python train.py --num_hidden_layers=16 --hidden_size=64 --num_attention_heads=2 --num_key_value_heads=2 --head_dim=32 --intermediate_size=192 --vocab_size=19455 --hidden_act="geglu" --norm="rmsnorm" --norm_place="pre" --norm_eps=1e-06 --positions="rope" --rope_theta=10000.0 --rope_fraction=1.0 --qk_norm=false --attn_scale=0.177 --bias="none" --tie_word_embeddings=true --parallel_block=false --init="trunc" --init_std_qkv=0.0834 --init_std_o=0.0834 --init_std_up=0.0834 --init_std_down=0.0481 --optimizer="soap_variant" --learning_rate=0.00701 --lr_mult_o=1.51 --beta1=0.95 --beta2=0.99 --lr_head=0.0102 --max_grad_norm=2.0 --warmup_steps=200 --schedule="wsd" --decay_fraction=0.871 --decay_shape="linear" --final_lr_fraction=0.0 --batch_tokens=32768 --max_seq_len=512 --doc_mask=true --train_tokens=158300000 --max_steps=4831 --dataset="wikipedia_en"
Each number is 128 + 32 x the weight over its row's rms, rounded and kept within 0 to 255. Layers, rows and columns count from 0. Numbers have three digits each. The size before them is the row's rms in percent of the matrix's.

# o: layer 10 attention output (transposed), 64x64, rms 0.542, rows 20-63, columns 0-63
# v: layer 10 attention value, 64x64, rms 0.403, rows 21-63, columns 0-63
# q: layer 10 attention query, 64x64, rms 0.157, rows 32-63, columns 0-63
# k: layer 10 attention key, 64x64, rms 0.187, rows 32-63, columns 0-63
# gate: layer 10 MLP gate, 192x64, rms 0.234, rows 0-16, columns 0-63
# up: layer 10 MLP up, 192x64, rms 0.248, rows 0-15, columns 0-63
# down: layer 10 MLP down (transposed), 192x64, rms 0.237, rows 0-15, columns 0-63
o20 047:185120134163130073066110087130095163173117098160150169134170081120150166117143117161104116085152086074155125172168071173160172101138131132180103137132145166106136152169141173114145181154105137
v21 044:124104101123139158147120139134115110089131131099128077073113147119104179134141147144167124128138101201109065072138098156075160169139112210114095045123165120114132145194148145104079149123092117
o21 043:103140166153101119112101154115181095119150140114146128137184076182205155118152060086171105147157082109128118150143152116214143150147158102163092130136107134138115131066121136175141167084108088
v22 044:121139118125119124165133157091148061172105156114052113080108182154113148144199178116153132068103143103102151096119144126174097149184110147119113152097129236119100109138102128127157131135129146
o22 042:094104127114081122092122139117141185110095149124154127128132072112169177136116112076077052101135107118071125147152135146173194104136147190153156097150200103115093137188140155099121127091105149
v23 051:065170088054146112169168128180131166138153142133115166120187093092174109146163125055126094144112145156124142147103183128150099130124072105143118119148127198120157102203118123138157122155122117
o23 052:086090094169086176064139082087063123165129104123140168072084139122142152146176175136091121107126141164159129182118140113196119152131116122125185098102090159109117081139171147131153088114144110
v24 047:148154117080134070171123161105136117197143109137151155115144146189103182174162173136110138121141135114066140140098130139165141111158112138161102099144122139049086144145177125183146123175068181
o24 040:118107084164094112045151124153136167154152142154116115114136103136159154182101093167153097124113122103113150151148130096146107147035188220151147123123126150167148134098153164108109089098160173
v25 049:155165157095144111157104140050153112152119126107154159120144159131099143148135122155149179150174124140166124199095098140118119195123162138166072015134141102143106109145086136094119157090142105
o25 042:150113121182105144124099149147136114090113093113094104087124152100173093170106056099108120096124051121102096082093154077145158152156104136085155094067203103151177155090128115149101125141148135
v26 057:130096094140160117173116186127153111169152163102111162142087127129082170133125173104093126114134140070068145169100058140194085106132139136139116144130107189144158144151115194127148106167105195
o26 050:115145119125087109185101118139141136113079078161162134127142057168136148105148141134162066113154115113115134120090099050113131137112188198115172166168108141115103170115189134127128108183130185
v27 061:108117089067097066134156182144149148139081161137120094148131121171132115089122155047105148142120098163068164186098116141181104139114123081099152124153096181177152160113101155173136130158136157
o27 049:111089137142126141128117084070128127165122075107172130140128166128105137134167120122090095090060062137157129139171035125112168091104161139092072167159132170113180141131150092078132117142092123
v28 043:121137160071083123158126100092087117120164130101177178156157105093125156174115163150153143102142085146196159193073117144066075149141138159117160127109203093096120094099112131145111118100139148
o28 045:134145127080173135069093154154128109114148141200125172127105189134093056174141118100065170180147137159116123138113090126118099151166122058127101096141111114105099128106104104111155083141193142
v29 048:117145141147112134097139064143085157144179108094134160177162103086174110111112076128121162136159146111155110204124143160120141092091117107127195094125141100202109105061151085157182121151155143
o29 056:112124111143063159175201183138157129112122140126142107079148148131098157121114155135120082099177150130165123093135173090103140117157182179151132170099084099153135046178113145137070114141155098
v30 045:126121130123101146098114169056154074123174160125117170111157157166133160168167124140137146137092121181090131102121119099138162125156116197142106159106179189073135148079190143131102183150077127
o30 045:148104130112174026091118084125154121103141106153132130082144108147171160053092141151133140114155099109104171151158136117145083112085179131146111102110164111145075133145136153163191186081105118
v31 044:145123093182108145098115132106138087086126178118115088144108125146145156141100133171082133183172169056121135062199080134120163114140174111164156099053131137088128120084126178094117131128130138
o31 041:137185135158114103188126124176138112172125108185130110214109140120123155077116120104143162126111139115074173096126131089135122103131152193182097066140133149158057119172112102142161151119150089
q32 024:096172147109184184112218143084138174095128137081118112154085086133114160122162140095145134146148158107095183144159148083117137112147098126064095151120106127161158109124084076137126119095178082
k32 018:115148149184094114181144110111139149165121113135090149143072145133127136154108114163134084145136170075082079127182191132159035112194097133147125164158077133130126118156153153156127133087101081
q33 026:157139089145154065096140123137138149153146108117121189141090137137080139178098149132162122126112101183148057114107144155150146124097114193182095076144137085099088104151140110159108146218120171
k33 022:156132113115097126161084092113089076098144128117155148122100089143150098060132120096117155071158119110144168076151048166095151166089127092142158158147199111151144137132174136142110051156112120
q34 035:182109120141099081124082142155126147145130127148153188170124131177120099121059112144144114141115095137136097063121067153188154144091175153163134101147149123100060092121190146171112080162102140
k34 027:170104152149136125140142103139126130081120144124148116112175096055159065084155166131087144136099156145109112129130137107100131178102123199107055111143136135178171138069059087159138140107111185
q35 034:082167163098159135139080128109109093150075049084132121126117130153167120100129169173131128180145119106081136110156109175123089139184092066085106145139137140100145119157132119121128125042076091
k35 030:079145082153146157117179106144127147193161129171128126122129132177067202169146110130113068099105123152186121159117123110122132066135148116135160112062094149086117070114098145094124177149104143
q36 036:140121103140080144114166122144194092056151201180102125139180094073097132129147121095134144070138142154177125148065162092118127096097123153127141086089116120174151131115148129104162133184163155
k36 024:186113158103079090118131108115093134110103161121156171134085124079174064117087132105138206134152098124154123140133114131157120205091145145130102100184143117186128142097168071167117089129082133
q37 060:181099073176107122098119143138178123063152179150092133105176176079113129166113101114173120080077132154178078104128135095165142115082137183175161120108134150162104156095114159144112134154138156
k37 042:186099145156054107091166096130138163100141163166129160143142087064162107112120106107125162100113119157137105140090140113146155148068104184127129079150175130187145191073143099162136112128128177
q38 045:186126072128131088093143094109184091062158181122140107130213149067144175193115101163131131110126132127147120117131166086112105114107123144119143125130100202158144186156126109157137118117167139
k38 052:124087130125086074136195113137174118117146105191077150162083118101105114089147133141158158123148124143166118123078120085118107161106160177176107090165101152203092107094143119202166128142128109
q39 060:204096100190093119084150108157162093068155167163120167145171159098114119196105106105161103121118155160124101086124139066132123108103114183193159109117118157134130148122136110172135105136162175
k39 068:132088107146093075074186139174170097099153106181061127166111097097117138117151140167132138094125110128185113129109157093119109119089118182191148107139102178189126099112138156183180136128143109
q40 074:109117106213125107096164108156142080138152123093096138124176157091114119208142118129157163125124124147114137141157145132156146112111143178152098106120101147156154162052119118230116150081110178
k40 083:134105143106140101083110093070134196158141118097133135103145130106146140146146113116107105116102103086115134148152064221159190168067141137100133103136218150122162163097125114134136175122082141
q41 145:134150111078159068152169062081151150112145136118165117154181115117132145171079100189118125157154136114145106094108148097060105126146128090107181170170097195120125118176134091156121106149159090
k41 057:129167143126161179187099118064076143139105135079205114100141191142119124150127127090149108182121170119094145131149067155135150133148148100077084158139131101089139154143098075091076130150104141
q42 160:079170139153123127144169107076084176089134107126117063082119163125140126100075124180140196067123125164174104136148152129125181113130193102082127149177109138098092139136125181170142136156118132
k42 162:158119100132167164123123112084082112133179143159179136141136135073162164144103137086133167167088186154129148105154127099156122103106131074071044096161112125120042142126095135157140140091165126
q43 164:132125133158145126132123117169088089159183136176116135095166067124050111137079142150130147160159175088137144168170157139155206130158162186089105132115081106082165128112154130157184135111133134
k43 157:131136073134167102146179103165049103060157109159108136124129135169145137096094153147095141140108174123114101182114083186154120100093069196173149151142133124115109142136124128091107166143186095
q44 155:172124135087157099128065119094158139036060128119140138078134160157090103127139125149097139092064157119098169121107128152128169173144110109093152125078085082158102101107095138127137104072142090
k44 174:164141140089187145093125184123169135068161103125149113161097160118118138133150116141084106116157184122170122121123114211114142139076122103107123160160154158062190127106077117168167140123064107
q45 174:163099160135179141124120099121110096143137081162096217118158160138195099078130118145146116170145105140174154156113179079185154160138161151119151160095179168110130130160087100125109129143102067
k45 162:135155134121155119110047150106058128100121131125082129190115092099144165125179113130149130113123141125092145195166106116117124149112158164147145079170052162096116109119132103153072122136075058
q46 175:072095096150172191088142155133157176102156173183089159150107151140177102131096157135110122099182133101111154161164042042091130124158107119118127144155130119138174127108149115128099139107107153
k46 168:126162105115132153119137203091102095169167112172092118047126110144144089163147091164156131127160104118123163099092102110079094150094092110045149119129091129125144127100082127122065093150175145
q47 174:157159121123097107181159138127153084094091178113098138101099112136136185160126130144107104171099127056122130135089135085151122158102157134052167129225162117105116117117183167136132171124090155
k47 165:140143106157136135106182101102110125096103102112151178089169087151154142150185118135118049151177077118156155131119076166132140135117151113183064196176070111123103143112150151100175116144123155
q48 021:104135076076109096170154090091135111131169142127045118146096092101132064082087125130148119156125136163085117105113092101150112141191117198180142141117178092162144075139145127102129117137176119
k48 022:117131144118158159151144166087119143199067141124107168120090146143130169129180108121154119104133153099147098183184131098115127074169125089120123162130106139080142105168086196138178181088123067
q49 033:146116109108112126143059140135114132123110120131140146174114108168130116160099123163145111162136088156095097064125079159150138149111164141172140103142161135094016077163115161200113111179110174
k49 026:168081104120120107141144105151103115057136132128110116081162085055164066110128141106113169129078143157150104110112100115118185179099175180153106105143135108170191161092127095131114097120167172
q50 040:095146150126157151162135093126071124144089095082123075126131123125162152135171166153153158169162122084082181103129162142122096147187098070067109131160115151130156161150091116151133151065094058
k50 029:124129142164152138107147161142208138135149142119086106109128132170097154187126090107123112157081138137180018163149121117145132111153163146156146121060120114153162062074064133135127122148124123
q51 036:082151167117148150114141099095081099090132106093144070127124090121153144144163159098111146139167154137096214137100162127067110106176100094062109140124122131150194161168100083114150160081146101
k51 037:093146117094175133127130146115089133217135124117143174125097121203105172109129136144117104106142107102110167121154146134112106092163120060135158170156097164058106086174177172104148102102145074
q52 063:168108085150097104110091140142157118100158156159105154119145169108099102125080081112158112095099134137160050091104085106172156123085166170195164113110154119119057123121155174138107094166116178
k52 038:170083151168089106122155106080135174148150158123134119133128125077129118134157142136107175109106133151165114156098141121139148181101118188101092075153130142203183170077059075163123149127102174
q53 042:158106107166106123131072137142130140126141122141081149113120148147107100127077098111145095128108124144135043075130058160168164129107168133217166132101180118103054094097136166128078121141110146
k53 027:138135100176150152100148087133116149136128147101188083122169147087151143168183150121122135098098099143118133103152172161144187112141074124093109127088124168163220129118048115107097160085114167
q54 060:187100082195098143085110145184163124071152160157083144107161168093114101137118120094163121093064129140148100107124103135182153125093161176192152103077152122135095139094131162135119121141130178
k54 049:176100132154089130074141092142083166110143180099142140130145082052185140139114102117074172073093118132142109156135165126166172122070074145116155105120172122151169191118139126138131121101112170
q55 071:124088167166109180128090186165084147169112121150113164116045126165105097066160161058127111127120130128117149154119090155172147143119112136155099107097162043127123100093120143072130136132095136
k55 074:152158123130118160132104143164061127094105188070170124124168080128168116134090109109086136076127130144102119129137183108137146084146071128116180163102143073095162173161152127059096093126156164
q56 061:138055180157094111137165105131108139142140148142144207170133121141078083170092116082139105170154144165127108090081135075103106119142079144176178143144107093128142078084120063152132135159141124
k56 083:127080100141156072046134120199154107123127096152050118132108113144157136150145133184103144127137052073164100133138138156155102128098105156172144119140162157130132122102100188174153136108133076
q57 108:171143103110122092124170081111166119096164155142155151164197136105132149189094095156113098157168144134123098082118159077063096123135108121163193125140105197117110139174155093171132097148172121
k57 160:113103124123119102124168148107192106127148054209100126161099135124076147092160156162181129157124154131162139111099092109085109134124169129162092118161100183160094073120130130174195148148134086
q58 170:102067188158103118126135119126100160125105060101120175136114152112093073157120097096157136139104125154116136067098111104170109098139102144108163164153083095091166098050131083159150195096141128
k58 172:100189134155119163214137171088127153089134097115165134119161245129101118122100151105146093191106153119128137131112097150139148138149141147114106123114089119147166143120154060121095123190138149
q59 135:148113115085097107124069142148112192176150130161115104118116129128143146081167116094108115125134080095176096076125066153168086083127140135074113120151170185109160165191145112078125184154138121
k59 140:128088109122110080080077134087104154119109055151146136137137087088152145107130163158169112124088062055137151127162072146138178128120123123148178118151170175145138162132190141099172170130150137
q60 161:156110153057099143169106149121062108124112169192105138108129158123044117104150128130091135160162093109146102106149165156137070122137140163132116108157138108089128231089180149100137126127140109
k60 170:128141138148171113178070099110172084132168119191164096108065129128146142103157108141130162154155094166114120142110156137142150154193091086177171124166124141116159196106125131132139143058137192
q61 171:145127087176102115145111169148107151108066114156163196126140101159061165169160143136138177131151190165136167112181143134114142151141109097127168142163203157200134115150102138165089123116119136
k61 173:166129125143136129127090122168122132112128178039120146138115113165118041112154190166164135163146155177178128117160133125115092164103092087089153124092081136114115146151154133180140188159131180
q62 175:146087158172109100121118128113144075131092159149142087084152124144144084121153066121116097081117139125150124187191125155124109102198111059131065122142111161125144102162121060157100167179149113
k62 175:161103121130131099164147187129071106103137125117074129199154137067128107147140105124081199141078067157145083138150102109076171148190081085095083132095128127141151108139143148095154133134120133
q63 182:067140136144071100091146117104160100075140132117134129098123114149078105123093123100146149174116112107113106103235091105139146129138069097120152095162126122071119139162050104100114112118065115
k63 166:156182157103160056167156198133147120105131146168104116149151145105140122097067116102184147138182111100114168111145145137093110115119112128148096151120136089161083115140058128143122220105085147
v32 125:119110074115060145132138170162076153150107081136118103170083123176138093135144109087167130148146164123122118144127160095143173165068080106152119147154166165036095104099124134162154112102105174
o32 134:128159154136123135150118087083079120152084100129145079099089088143128155141141159074132140168164088070085130104088160104108144131077142051110103179170106131085162085126113107129181125093079160
v33 136:181139107171053134147110081122096153124095088170097146152121102176092196117138118137150092096128122159107108154147129136120136107159134092077127168163164061131146116156069104202095117121092163
o33 126:156137110146094155158108105104155104135108066190126173169127156146089241111109113110174097136156135172105130177135145153103147126192107092091117115161141103104154153155100088147138165109087161
v34 138:113052137197155118134122113184121113150130128123162185092122138100124152142122110102143148091135145189076114063179087117157080121173090151109127150170112158109119145106123128092152121174043113
o34 134:131044175192116086092121117173101111085145149120185186092145143082154123123129158080151133100094128165084168060126091142145122118185121128084126123154126143131143127141116086096153078113091132
v35 143:071146076141128141135138110112106084146124121106180157134179149119163134048164133115134186087143115084158089096081107136057140112154137124096162101125115068121121147194119120182113145137066111
o35 135:111148093125160123143153125171166106160157154133179174133178160135161158091122128113133115100139110074188121080060121145081117123132152146114067128113120076142168186096176116202108101133079139
v36 124:090114149130151114167146110121128135112064118180066196146091121132157140203108120111147128063137113104179136120073129094174150101138075092114102143096123164075095144167113088178140139109160105
o36 133:078075165088094112195155169139164147106073093152094157152084127140095067121095131097114101102182141111138152096112163132195110134095111109102061151123151150129137176104137144146179134106145172
v37 131:114115129182091144071128094069161120102140122144084061075121100112095066115117171090137109134103091120141117181140114178106114048145107122126137082124106148066104082114126096112168087120118159
o37 125:130153157164045155108142128097187106135092089097087063073163078115108067126117158094131138098122123130168126155112116138084157113194139122133137117046177100136116128115114107134121065123116141
v38 133:120100130123122128140157101153071158086147173109183120132115170099105090151166126149185071121169115071063118144139099082099159124185146135108149116082166126093119143086115183197157121097140099
o38 139:108129111144141146125139041085112113082154147160171128098096157096132087178177126125147054164179167107092144117127131125121149171172160143134116104126181121080102135060104186180133140119132103
v39 126:157137074126113176088155120143155032179122132120089154185122165104154085138083180109194120141113141111159152152164155151126164151163147119088177151154111120142142136075123107098191100117115124
o39 125:096139100112167185123177111126134102174155163119084091135108142134158147153111136093164125148086130106133209114136169128175195057164152156135162152134107073109160179135134119054147096117120112
v40 128:121165181138131120144143119153057104158127148110131156100148139057105112089155079165136087105163150167179183127057126127138087086135117101142089157106212186155104128135128147137128147177125122
o40 120:137153152120169116200097107133079112185150106144140179110130130111157084066117098145121098140152125189159133159065099166169136122183106160208102126114105186137146113102067131127136134124110109
v41 136:079105178135151073132123133129102153123163137111158109128130121142159174142107110110160181112160123131210116127128130115117126208133120199084112215113124150097084107104146060114128095077151140
o41 136:065095177156135066131126129122098145142124119113142096111121114160139210183138117114141170113153123165209139109107086141144126210122109167116154211094115118093131143101088126118114141134166162
v42 142:166137150167081137105070087058131121109165101075139168158054122195106109149104066094130164165144146119132136116123131132139146138175109179136127150120138148130120120144074200123118142162186101
o42 138:154145145191109118093095105044166093092153134108125139154064175208121105121114080103145149126097137125185128085134110068144101106117094164166082122141137161097143124137094138115101125191114145
v43 144:109114141178118132061080125108144086103171144138152118131105167145104086101191149135187055105146130128096100107130164164155155129148081135118047125154116116176089094182130117081093151134160106
o43 144:117137156124157135083082138116180090112165151119140073114118149155114096102153127139098052096184128129123133153124112169116162131161125148113016174135085097155103069178123115086152159147149123
v44 117:148158191079102106154148112104135119160136111139153116114190098107100135132142135129186154142096079165135141140073108153181084127104097148111114116088060151026164154152111137139088077118114152
o44 128:156159158092073113177166072132127098139063174116111122109188093138128139083185156115132155108118105170089163136123138106183084149107100187115088078097113145107152150179145138164136122100174106
v45 124:167086118126109082138131128137133116122137071112105111057134165121094114064128165130154177057097095101128123173076214108128111135143159148102087153164118092084160077143117178157138159137126131
o45 133:146112135195153134149151131153089183129140050107125119097146193134112151098134220122155133103098101118119120172098162104171070098131184195117087129143159088125114111146120163154133159127138101
v46 137:011151087132149089103140115090132119085094142113116090125099093096099105079111070189102103120109135188143176097103110101150178125135087151118112155129160125134150164086145137153104119132075136
o46 138:054181144137141064135187198120123139125118137153106108138137116067121116081157095177117110125142115161132147099116134080083129072150124128092107167174181189115104152159092130164104138138077122
v47 130:093104190094081146084119113101107099132113148140136180106200096132125095117129094145070130163129172047110102099144198102096143121154126119128100141145125159101167172119109087178122163176164130
o47 132:091088116120129130124147107105125131106179099111115144100131107130118137020103138138083166128115175072103066093156198131120177123129119130135096107143087165083168152116094093142083167155187124
v48 133:134127161110107109148094109105148081096123119137146115098121127079117143182137158118131130176146126125066036169110121123109133123066111139058170198099137154159121149142132153132119086211079154
o48 131:104105156105147122126094093159125081110125149137101166100151131107138173158128146101112124170132138141111027153124131149173170077157101098128107148062158162089088130207140170177136122193111120
v49 133:125108116199176085127158130089190123132143131172160145150131106143164112058201106078108133179155183094127144135130129104193119115105169133106121128069141113121178112141123091066141112160142143
o49 137:071154098147179103095149164092116154150094142168127176137192109174194121079128117086138109152164148086124127129169134136136085141113135106131120118057194130128142087160131072061137134141157099
v50 128:116129111163131153181160078122124146139116096110135122136150061055110074179139126124143116176169093134146100110115183142131122089083126122054181094118113081106123136135170116125125151065114056
o50 130:108134175135089115149100104081100125117125111151124116087166131137115096133099071140091056158143105100130087097071151109165131110101119151073201095086132073165124209148157112106131144084102099
v51 136:088165083152088107109125142135147157132069157121156155162108105076149176132148198155106125169093139149094108125074096147102085198161089123153109116096108131070106091131053133121091151112161145
o51 136:132171079105084113123135152139164137101085130142120138133094128054168144124148155193116110111096091093097099092092103159133062166144104133162112147068094114052157116148077131101122146086109182
v52 137:136099103143177130140136169076112122128145131119095126144209098140100087143126214048113100073169122143089090114078123137189117190149164120123099146102138157175124174136129132151140113110136100
o52 140:152123063146187129156104185089109128135185138127112097189176101093091101155137190093159095165138118150075082094122127109178107177146098121097093158109119135132127166129157093141109078139164160
v53 137:142096087091209179069119091166104174135122103147154100147153154108125102142129079087157163162100124113075141098087143081114109127107088107190126186115089092134150124169155130139113186159113132
o53 136:157090141107141187045111088173095134143147132137120157135178136116122104121196115117135104101093146101112161111068183063090107131072094104155136201112137143133114123135133135150136199140135164
v54 134:127121121104166204158123099141172104111161092107179156082155103148113134114136174077119100120160092130155171211112095095098177094168079159112116082147171166159134089155102093127122122140087132
o54 143:132130118144103205175130134131163119076141090159159140110186123142131145189156179126100110149144092054172174151132120138172155133162100121145094133124147199205168139144114107140088109148108098
v55 131:120132135125106114117085166168133121153083159168152115053165126121080124185196126118080196146112141095187151119110140094182125117138118151107173150127103091154107056096152118103146157105097087
o55 133:155145115164134094118095109196137132132098128176209103091162140120066083089071119155160180132139129102173149113154157138177147154150118118156175204106104119086097141132156108122155153164112093
v56 137:131157078120125198157105170164155147116170149130129153083085075097117133093134088167156085157098140090175077118122157129127130208146097153128061127104144098143118172176134093108112122132103074
o56 135:127134146157121143175151146154123122162159142137149132076083104094137149142109083173130117183099194119124102153143130142113112203095089153168045167146178073182136163199122103114137125128110124
v57 145:094085161143105162148169147101127149092104190157170074129140103192130106168102117103118169117144122107164139162149156164116161158145170192145125100152102202150135133165138212127096155145099149
o57 135:111088124100124139125142170082060118113091147153174070133159159149145097157069096086160192098130128071114097165129101117080149147151156181142101123140077192140132137168156184143110122103124152
v58 133:072211197140171116118136109120112107137132091132155179131142114116084065195134147193112148083092143103124080129146126085126155183075132109156116096168143128129141092143109151082135126104140164
o58 132:077204193112149091109135135144128099120149098076212135144163154119098115195126129186101135099100141115125078168134196132170161112108118110129107086120127133089145121105136119084120142088163171
v59 127:175150074139148081126130090125110147140074168114078154130162151095071133105101092107112118165153127105148146065134139123120159136148119162078148127188138143100142105200140122088085055068137164
o59 137:163138118166168076145176085098145117112102116137055141084174174121127110153089104151129103159129159138171169097132151175119118099104159159161119140143076150115083098148150076143130104063167196
v60 120:111157123085122151098143106147140128119167157103081134148100107089091164092135135086124161112155151117118039098108100114147059103158134157087091165169140138092180078100157124141091214112130164
o60 125:139154113152085186130146082180091132147133134131079134163126120050136131128131086103105157116143128085179069102124095131173117119173103168055092151185160123122106102140151118113105176092186154
v61 139:116152085099139123144139149155121150130113110067108119100119138106114112108136067108125158096145132109113100166119149115178107125146155078129197097148080166162069156118050083116221125181164138
o61 141:132135098111169129151169152141140126132135083085115141059111142126087124127190069100124163155135166067087126165110062107157081097151122116126181135110081143140134147087123069141192109191135137
v62 129:135116158087138184103193111198074142138114058134104133131059136097099109140221146088131167133105107096138177099139141179130144127133132178106116149112123108150099157157102112140122099132139189
o62 132:168112131058156130131116103184062121170131046107118124144142111179129085151148112150135128110173144067143185103176144132107120132142110125091113096103138103104099147202056117163111089128127141
v63 123:158109158122165091136177140127114089102137079077190118131131085183107160135174125061169106126072140076132103132143090108137083148114066093125173088158127123147124139096137156167085072098151133
o63 134:110129175158127138122177112139149134156085096102187115187134101178134130126197096100179062172072118102109090085187108155150120135141080126153174140159103137149143113116122165178136082108159130
gate0 112:056124105077116134110126136137127118055190161168142106125102171104136128147170155084122115105104116102137150187123111100086065100126077142096164133145173109166085133153119116201092164087155125
up0 086:189123120133127181173148121096118128162154110114103159190133143154104147114073117187173175117131139143146106072126198192143132122129154132141137098102166168187153069080143113098084110122145167
down0 093:135135118131107124107114127142120117133148132164080161106204096094153183161152162114158149108108085079157126139106138153105069147099105129193148126200195165179123158089055153140147128102164114
gate1 097:122145166142182196166164089105090136157107164135134170144088123149091103097144106154140171110126079123124181102114110101144125048141149144116105091103099157094078138206131083105139166078145144
up1 089:126167173134151144088098125056086141159128171143170159127108126104058159133123156120123136136130148099152177147092057174122126111119209115145151151086112136174096093141073136144115141071178145
down1 086:145050132166138096124162132129135158155136099053090130130133092150148070115129188141092125138144098126160117196137102112144135142132062099127131145099084121146154091196139116104152150108198190
gate2 104:123084095140144116159108113163113146153168124149108098121119095139096028101091102134101152156113087187171190149135083148148101140192177111125106084100183098082140114161102093158120143119159102
up2 100:131163136108135065120131120181099149169096138131132189200129101100097170149145112098084119176158117060193114116100132162116176151116118098143145159154061104117154125138100187167114132078141137
down2 097:173095147106198105132166116126099113152084172084090147160139122142124112179112105125092184157085123135166115139180075134104200144205099152090132094088079116158147118145131134107159109161161123
gate3 115:111144083131128154068080122095089123050134087121088081148128125113131139079116126144099094139165109164190134102092113098195100162083161131139076137106121101189079151097135104163163141150100143
up3 097:149105116116120170082189120109139178062090135078193104100152127141201130069064152171098061145143122114126173150146168124148170082133119084114128115098101132107171115142103140144134158123141127
down3 095:102085095123126167108069153139126110185151135156110111145113131109086093164110135104155166128078154155130116157093191141193096136112146212155178106097091142106138089130125151034112119114151130
gate4 093:198114130129187089165194121130109172161094174155148081120101150152103135148123118164113115084091146141160072107130113128119107168168133125131100127145193062104050126144183133150119120156129092
up4 097:117101146176159166130078099148148145151079172136121166121190161159156162171131069143198129079131079104113129137107152103122123131146176041128155119109129145118174115130101161115123193131181122
down4 107:132153081159120122100187109131102168149098091154125118063150163163133112115082112162178110118100150141128134180130062178106121172082090162152165094149125157130147100149195094184186128113148115
gate5 104:095139113130147145103124189189103165132107146163168087125145078129100147095133135138060116125048088073095140135128159168127095119155092165076111157151119147109085112086155169194154135107155105
up5 101:105074060100141164096137140190141131149131119091136106114135097118102090160074087083152093158145065224134097132140138109101113150156077157143149118139150121064154135147174116165147139155097106
down5 090:066124137099147160172174227117111206148136121148135121096144105118116137106113128109222130160152093157086131105102122091131100097139116143139079146140131105141077097092117132135110182149089089
gate6 100:083154163083121159061096118137131137106192088085168132134113115152111175089102097134162167195166086166175140188105124163127175080129084107126101116081123095139156127105112135144099077118133146
up6 107:091118122113139096133099143141116064134132130121098144115147144202141175149157166160084131094137145049127084098097144063149166148158180086121143105160125109202136104120129128199129162164087146
down6 105:131133129156192159182113136095087148184130146162170098118129156108142156149152174100094165150121180107062137091134066133118132138177121024135101127191104116119094136132145147141167159121130136
gate7 101:165157156132143186096159087095165156140139113175114152123188158093079041096117186141113110124144126124147127117139070110157064170106160117139150082199132118104157136149091154093139100110112126
up7 096:179114092092117133105048095099155143137094100153125135178159108164132129200150073146117107184125105095127154076100105095144111153133139131156114159121101119090105043089112178152136101113174099
down7 091:140110123091124140153091153167095137169149122093099123132084173075113104149122111095075138205169124111098168060134126119121167090169101098165078118088099135142091125142126118113208146157119065
gate8 109:102132123079200168125124086148142090138125139111078137129119145158120183073134117112139191112134117097152138119173135092129128203188091186121116117142162160097104067098081140096135066148128159
up8 105:089134179107068153162141074154188146124212126146116088121120075157149145152106145145147155127144097116094129134140129125142106131151116105200054115117099177137108106141147064125069102119092169
down8 111:123163156140102110111041144102113125150087127105154162115137144139121047133173097135164099156148136152125126136094119179162172138108131119169137130148024133124148150117176088172150189134101174
gate9 099:132136123088177096120149132093156131129141195097072113123135154158118186140112193183143160159169065085110045079097120129143142104125134124090112121128166096156167118133137110118104088187090121
up9 121:168131142108064147140097187189120192125142138096135164136121142124102093115089067055133109118129132121139165096173110163068173168072165133109103137083125128140104169103077122165146117089131134
down9 121:186117146099136131113122174153163107115143150087108067129109159093140142127115127042087107156107091144167090075134130138137146092139121102078137121090127083144222119140138091124188115156086179
gate10 087:102146060150151123123143082084124101135120080123148162107094106147144123147148087058179112092165123164071084096163099098109105131157180182127109121132137172125148148205155173114142162179148134
up10 090:127144154109163124117144149100139099143146208141130160123134090140128085153108125098167177163191152141119169133124133141136102162121082135062080067149092110100047115153145132133108170188160072
down10 103:137088139139076119146132098133158145155091098135180121162118160111120165148140115136081112111114087127131088136079143155179186138181122142189164136132199150112199156110192113085143060103108133
gate11 091:088088121136115099146109121154115106134090186146099137113110168177091187201140079095104059086147152114125166139118183150090071123172153145144127133096092135127089171144148111124121189180104123
up11 093:133164164105158110150161125189105223209070132159123106125147146170116092143138128102114112119144140113126084124108143179066149149144176178114127126146094178119065136173135096108122115149167136
down11 100:119085097150130084129133157098092121119147049158133133144109112107114159140120123168080159111082164149135159114097096137145194132130076113085103123107196141125176156127152149145219191164152153
gate12 109:116091098170138132155083152105095185073114117149143078156179174134074088114128132155094146120161122118136080154167080112120038078135130076116107159176160112095143102096105102125115118134142175
up12 118:069120137063123126158123088131113135132105097128102135114156136066102047123107096137157078132165176105152068168174081070112132084101101093151123172131122095117181159098117163156161131109157115
down12 109:088107110107166159126165097106088160135166077149097073112192085118095082143172111157137137054194117150224133143139126124139096084108165097110121134156138123092113144112123107164088130155127114
gate13 088:139135139158109162152123150132078049135156095107150122114122095152109128146152111161143049109157166134114087127124120114172106128132126158096115148088128162101020078112160131101120213087152123
up13 091:102108124145128117145069096107101126123071113126102101155151125088152102106063120131095121102119131100100143110181107058144119118161070160172131114128081052143164145175169177091144117204133118
down13 090:128156132093191163107133152102172148116140141183157127091094142155106155158139136105130128128196191141164149056100123207128071132083113106123116148151072098095143165122072120163177139140123130
gate14 096:160095081097143069111170118164101119088097126102114083090160060146148098149130127154095110108133093146135120128031120054109090113150140117192139100123135052113141081145121091123117137140133133
up14 087:093183066131132128091137146116143181190137133177114101102160143107084132131090100105167144086098083145139100103169180155178072117114086115126111084148094137085090182120141143160114137169102079
down14 094:144125105121174088094146093124151133100100105130094148098123140149161153161216137150057095115157033103132142151060135157088109159149128103199112166134102109165106136121126176083125144125122129
gate15 112:069143150099189183075137185143098134159109129091115157125084099126081132117138171137118101169197081134157138129114063155115099166135159150160074127155162139095131156170121133187093121103162118
up15 103:164108172104115104159125159143119143138177067163182142138147152066082149078150051079160113145167082123121145140083161184174101135172124128158161111127151132131121117205127117121130077114135118
down15 099:136120145124086159078120136149106098175123226098159138091170105096102116135168099068098134089161130090144144109175167160169113122102101133071147159080126167083151173174093143128105127103125155
gate16 101:100132136103145117179139120111069144108169149216142109131164133188109101146131139134128121111074132130149172119136106148110092042147100086173110127133136076072092132138126122143200144150062149